config.toml
init_std_o = 0.00473
weight_decay = 0.013
warmup_steps = 200
decay_shape = "pow"
batch_tokens = 131072
seq_len = 512
Each number is 128 + 24 x the weight over its row's rms, rounded and kept within 0 to 255. Layers, rows and columns count from 0. The size above them is the row's rms in percent of the matrix's.

# layer 9 MLP up, 2048x512, rms 0.134, rows 998-1010, columns 256-383
size [ 87  98 102  96 105 104  96 103 107 110  92 111 111]
[[107 128  95 132 151 123 140 127 120 126 121 121 112 101 132 129 140 102  94 171 183 161 134 122 145 116  98 167 123 136 143 120 151 110  99 117 139 151 129 114 118 153 116 111 137 119 152 117 165 161 124 100  52 162 104 139 133 145 159 115 113 140 143 134 161 136 135 134 141 110 114 144 153  99 160 142 125  94 141 152 123 133 143 160 163 136 137 164 133 153  78 104 130 144 168 117 105 130 131  76 120 127 183  90 141 110 128 125 104 135 116 165 102 109 162 108 140 121 117 163 173 159  95 125 135  77  96 114]
 [157 129 141 125  57 129 170 137 168 116 102  84 118 103 151 119 100 118  63  91 126 128 173 123 130 122 110 122 104 159 149 139 150 119 116 132 146  64 141 108 124 142 103 107 123 122 113 176 142 147  84  61 134 138  86 147 123 178 136 116 131 135 131 134 125 138 187 133 158 127 119 132 144 153 163  72 119 168 166 132 123 132 127 112 116 111 117 132 137 157 150 119 128  91 173 115 124 101 126 109 137 143 156 121  74 127  97 144 114 132 128 114 103 149 122 127 179 127 154 123 126 120 103  90 130 125 152 105]
 [105 146 150 126 160  84 155 156 122  98 139 114 148 133 162  90 170 179 124  89 140 102 153  82 132 133 174 140 123 117 132 169 189 140 113 152 107 113 131 108 104 134 118 141 136 116 113 103 110 157 150 149 138 132 126 144 124 147 111 123 117 156 123 142 129  99 103 147 152 142 154 106  92  82 121 140 127 116 132 109 153 141 109 119  93 138 115 125 131 145 137 113 130 142 140 125 148 114 156 121 145 125 172 154 119 152 142 158 169 137 137 156 158 118 124  98 128 159 122  86 141  85  96 120 131 167 126  96]
 [101 141 129 121 159  68 119  92  93 141 112 111 121 137 157 162 132 129 133 110 173 124 100  86  96 105 176 121  71 131 133 160 147 101 142 164 160 114 136 118 136 154 156 128 110 119 119 146 139 142  82 147 148 128 100 134 111 147 149 159 107 120 121  91  93 173 121 143  98 143 141 100 144 115 111 130 119 107 133 101 128 167 153 113 115 145 118 135 100  95 143 124 105 129 103  77  82 100 156 109 122 154 167 114 111 112 103  92 131 123 166 131 148 138 123 153  93 123 140 109 125 156 134 138 111  65 156 141]
 [136 139 110 138 141 126 138 156 121 126 126 132 126  94 101 149 119 142  90  99 150 177 130  91 159 123 188 134 124 118 109 161  99 117 123 126 113 154 110 135 107 151 130 131 136 142 143 105 141  82 162 149 157 130 141 137 104 146 124 128 134  86  86 147 125 122 108 140 136  92 147 167  97  92 127  97 119 136 115 131 137 137 146 124 172 125 125 148 121 133 147 131 152 157 139 133 112 113 131 100 134 138 114 109  96 138 113 147 158 159  96 152 131 128 144 108 136 115 166 141 125 104 136 159  81 153 101 113]
 [172 159 135 183 108  99 146 141 166  91 161 160 127 124 142 193 101 168 100 146 126 118  95  96 128 142 131 118 117  94 104 149 132  83 115 160 139 160 136 131 104 152  98 150 130 130 102 164 123 129 138 129 105 155 123  87 128 138 136 136 152 103 137 164 137 157 141 151 128 115 105  96  78 155 154 125 107  97 150 136 114 140 150  94 106 111 115 112 131 133 143 124  89 116 125 144 108 118 103 133 113 109 130 135 136 128  42 125 150 121 147 110 102 144 131 106 115 160 132 112 121 162 144 139 141 123  92 119]
 [130 104 207 138 130 185  95  87 128 126 166 126 155 141 150  96 132 112  89 130 111  81 100 102 172 128  95 182 138 132 175 131  83 113 112 124 139 130 138  85 141 125 126 149 116 117 108 117 144  96 127 192 122 119 115  95 147 127 105 122 178 130 151 130 118 127 149  93 150  72 101 132 144 106 134 151 131 157 101 140 159 128  64 148  94 147 137 118 100 138 121 123 111 133 110 106  76 118 135  96 137 112 181 168 151 123 136 135 162 133 106 146 155 108 115 104 143 144  95 116 190 157 123 122 114  97 122 186]
 [158 124  77 148 140 144 144 146 132 120 143 115  97 128 174 123  66 127 107 120 128 107 140 135 121 133 102 115 129 134 159 147  87 135  97 167 150 115  64 114 104 138 133 125 119 137 148 149 119 167 128 122 156 135 111 105 131  94 125  83 133 109 143 146 133 129 154 118  85 124 156 117 105 162 137  88 132 140 144 144 209  97 103 113  81  87 118 100 143 128  98 115 106 148 111 160 119 119 158  93 191 129 139 151  85 160 111 161 105 106 138 139 129 127 108 129  84 140 144 132 134  91 131 130  93 101  98 117]
 [120 117 143 167 111 151 128 200 136 114  81 133 110 136 147 154 150 140 143 125 123 129 113 136 106 124 132 133 121 175 111 140 105 120 121 139 108 126 137 142 115 136  88 119 149  96 139 123 142 104  91 139 126 132 142 150 135  99 126  96 127 100 129 120 156 116  98 111 156 151 151 152  73 128 150 133 122 150 122 144 182 137 125 120 119 127 107 125 150 113 170 112  94 151 125 118 104 123 125 151 139 155 123 110 103 179 113 176 113 127 117 104 169 125 130 160 162 106 117 116 135  97 122 149 136 134 164 129]
 [168 125 125 159 149 113  90 148 122 137 156  85 118 124 124 146 103 151 141 155 102 130 143  85 104 125 124 141 104 148 124 156 146  93 131 123 138 140 109 133 116 127 123 104 161 126 115 150 119 145 117 137 130 108 116 105 133 170 138 192 101 122 102 102 162 100 108 162 150 109 116 131 117 116 114 144 111 134 154 121 171 119 114 128 148 150 117 138 143 161 100 147  90 126 138  95 113  73  96 150 109 120 124 129 145 117 105 145 111 143 135 142 120 139 142 153 110 125  65 153 110 110 106 134 186  99 149 172]
 [123 103 140 103 151 115 105 156 115 134 128 102 140  93 153 118  90 175  86 168  90 172  95 126 158 154 122 118 132 107 144 113 151 131 133 145 121 125 114 135 104 175 135 150 131 126 140 187 147 132 147 149 142 109 100 126 103 112 114 146 133 121 173 130 109 128 139 108 124 192 135 132 129 136 143 137 104 110 145 126 127 136 145 124 144  98 131 140 122 158 161 110 109 109 143  98 179 157 105 145 113 108 124 141 139 161 120 129  99 112 135 145 110 106 118 103  89 100 114 115 124 121 110 111 131 150 130  78]
 [133 165 122 134 128 123 111 147 149 176 128  68 178 125 111 158  98 133 149 130 131 127 111 129 108  99  81 117 139 140 145 117 147 132 140 115 126 151 125 128 125 111 120 129 136 162 133  93 121 115  92 159 126 121 124 135 112 104 145 109 108 128 143 136 138 139 112 122 117 102 120 110 125  83 134 140  97 171 105 111 162 114  23 139 133 137 117 184 150 139 127  87 130 104 140 115 127 111 160 168  89 144 119  90 135 131 148 105 163  95  95 176 129 139 109 120  81  97 124 149 122 166 132 141 117 137 104 149]
 [156 133 150 102 120 125 107 113 112 176 107  89 133 129 100 125 156 120 135 144 119 123 138  94 115 123 136 137  85 115  94  89 126 107 138  96 127  94 154  74 152 120 149 161 118 117  86 168 110 130 139 154 104 130 104 159 167 135  98 120 152  67  91 106 122 144 136 135 111 150 123 111  77 108 140 161 138 133 142 154 127 115 132 192 146 150 117 119 113 130 132 136 150 128 141  86 117 114 103 139 103 123 144 110 114 105 140  99 126 172 115  93 145 146 150 169 134 128 138 147 127 121 135 162  65 113 119 137]]
# layer 9 MLP down (transposed), 2048x512, rms 0.071, rows 998-1009, columns 256-383
size [ 82  87 108  97 107 104  99  94 116 106  93 104]
[[ 95 122 125 167 164 134  90 123 160 143 131 135  99 134 132 155 121 122 158 143 113 116 131 139 151 134 140 117  99 188 145 129 141 100  94 120 134 104 143 103  89 125 106 142 122 136 118 124 152 118 166 133 125 145 118 149 142 130 113 123  87 127  99  96 148  87 133 147 125 119 127 107  96 131 152 112 123 131  81 144 157 112 169 167  95 127  92 207 148 184 128 135  92 118 132  98 117 109 152 143 151 139 125 126 134 116 141 121 112 135 168 120 113 105 127 156 166 117 118 128 105 109 126 156 116 138 116 137]
 [121 152 110 109 151 130  94 146 127 132 107 139 128 106  88 128 110 121 113 158 163 153 156 135 111 122 135 142 120 134  85 150 123 116 144 134 165 134 145  92  84 134 181 141 154 100 156 134 131 130 145 178 103 145 131 170 157  91 159 152 126 141 126 147 142 112 116 112 130 144 133 128 138 155 117 134  96 132 107  88  76 163 146 157 137 108 135 155 102 113 122 159 130  82 115 159 140 122 117 140 139 120 109 114 142 167 106 145 151 127 164 140 134  73 179 106 156 122 137 120 114 145 136 155 126  88 122 122]
 [176 141 120  78 138 139 126 139 151 101 115 145 150 114 180  73 112 100 158 119  89 105 116 161 135 164 127 144 150 110 140 112 126 131 120 137 153  84 121 114  86 140  99  82  98 129 115 163 148 115 145 144 145  95 153 152 134 118 138 103 148 129 131 170 123 125 120 152 115 167 112  90  94 155 107 152 157 128 124 145 139  92 116 149 170 150 156  66  97 123 108 115 170 133 131 173 121  99  80  99 100 152 149 143  98 106 152 168 126 126 144  59 101 147 140 158 159 126 127 164 118 135 163 147 156 141 216 175]
 [ 89 143 156 132 140 130 106 112  95 148  97 152 135 124 112 134 151 107 155 112 123 158 134 111 119 145 196 144 116 108 133 122 128  93 163 111 151 146 125 141 144 152 146 149 127 175  94 175 100 105 118 143 126 126 124  90 113 131 110  77 107 137  92 144 134 103 126  72 103 107 152  95 131 142 131 131 105 100 104  90 148 101 157 142 126 152 143 145 145 122 156 110 126 163 117 156 126 151 123 103 114  98  97 149 152 153 157 104 126  82 128 123 178 131 122 161 184 149 146  94 143 138 125 115 185 126 112  92]
 [ 92 169 111 164 128 122  94  99 143 101 140 130  67 133 143 157 150 123 148 107 129  74 127 132 151 106 150 101  53 122 134 111 149 105 138 109 143 177 103 109 111  84  90 102  92 124 130 158  84 154 124 135 135 140 147 146 120  95 148 153 101 156 129 144 194  85 120 139  95 106  87  65 120 141 153 140 150 160 118 150 125 111 131 125 133 114 163 148 155 146 133 152 124 112  52 111  89 142 101 135 137  98 105 120 104 144 130  96 119 140 145 100 110  79 145 112 115 102 151 134 160 154 102 140 133 134 195 134]
 [ 95 138  93 136 159 141 154  96 118 137 146 140 121 159 125 121 112 136 104 139 127  96 147 132 136 121 152 128 114  98 115 117  99  77 136 126 138 108 111 143 145 134 133 108 118 149 133 190 139 144 144 135 156 167 115 119 112 129 103 121 107 148 112 136 130 149 146 114  98 139 142 138 129 119 203 138 103 108 139 129 134 116 160 129 118 157 106 129 132 177 141 108 147 119 123 126 128 113 139 113 130 116 100 131 138 138 141 124 112  99 133 151 164 132  78 172 208 121 135 163  49 118 158  80 115 114 105  96]
 [139 139 123 107  80 101 131 131 155 157  99 133 101 106 116 118 132 121 112  78 147 140 154 110 110 106 127 122  98 158 133 117 105 124 158 128 120 132  79 146 191 150 150 139 106  99 105 143 119 125  98 120 125 132  82 168 166 132  80 104 125 138 124 107 143 100 108  96 154 110 122 147  92 151 112 154 121 147 193 116 119 125 109 112 104 135 107  97 126 166 111 115 150  84 160  88 117 146 156 158 125 133 124 139 151 127 145 102  95 135  94 108 146 129 110 156  79 119 102  87  43 121  72 130 121 125 189 148]
 [131 144 123 125 137 116 119 153 114 111 179 101 106 111  97 162 107 127 127 109 138  97  83 109 128 119  99 129 166  99 106 113 123 141 147 123  92 148  81 159 121 133 143 159 113 130 136 171 142  89 146 115 117 173 153 145 125 128 146 118 191 156 114  87 147 136 103  87 127 146 143 141 114 154 112 108  97 107 125 121 121 107 162 115 129 151  66 101 163 155 143  72 114 139 129 119 121 122 112 120  92 122 103 122  98  73 105  99 111 174 130 105 127 135 138 120 154 135 125 138  89 147 140 114 103 142 106 163]
 [145 161 155 153  85 117 105 133 159 162 141 138 120 103 123 109 132 123 121 136 149 117 156  90  84 109 102 156  92  98  97 146  93 145 138 124 143 172 126 131 125 131 118 160 194 105 148 158 118 154 126 163 164 121 132 116 103 167 141 115 169 121 119 138 184 125  99 115 117 130 122 127 117 147  99 147 183 180 130 139 169  80 137 118 117 102  99 102 157 137 136 116 130 148 114 126 124  87 112  99 190 121 137 100 141 114 111 143 108 116 121  74  99 118 143 137 117 181 129 143 128 165 127 105 101 138 181  98]
 [156 124 127 137 104 133  69 158 131 105 159 120 139 128 127 102  82 161 121  93  98 136 131 164  95 102  97 112 136 143 136 145 139 143 102 111 161 120 153  96 138 118 127 125 166 162 138 141 111 114  96 132 131 100  78 152 171 132 137 147 148 116 164 164 140 116 118 156 117 140 148 164  98 121 133 126 118  96 151  95 126 136 170 175 142 113 123 163 138 136 130 166 135 137 125 161 107 133 169 168 138 123 180 123  96 166 123 133 133 148 132 181 125 151 111 112 116 128  87 122 188 113 111 184 169 125 123 139]
 [109 123 114 115 138 155 124 156 119 139 135 126 158 152 126 154 112 144 192  84  76 111 136 133  83 165 100 136 120 119 148 115 130 153 161 145 111  85 123 125 145 108 129  80 120 121 160 115 153 137 100 111 109 101 163  99 122 164 174 129 139 121 149 131 140 166 121 149 112 105 144 155 130 116 107 137 122  90 114 117 147 123  97 156 173 105 128 118 147 163  76 151 138 110  91 115 134 145  93 110 150 160 104 123 152  77  95 108 138 120 145 131 133 153 109 123 129 151 131 151 105 116 127 123 137  87 113 149]
 [122 119 105 147 157 132 130 122 143 126 118 135 126 147 128 119  97  99 145 135 146 142  52 130 124  96 135  92 102  76 122 168 122 152 106 116 138 164 112 125 103 126 143 128 146 138 126 143 107 128 115 132 150 103 134 116 117 134 110 136 153 150 167 136 139 145 155 136 127 174 141 131 132 122 133 152 146 118 141 113 132  97 150 153 148 143 114 143 109 128 134 123 110 124 108 131 131 136 108 137 149 119 105 142 121 154  99 146 166 121 105 162  73 138 128 139 106  66 127 159 145 111 151 170 121 156  81  82]]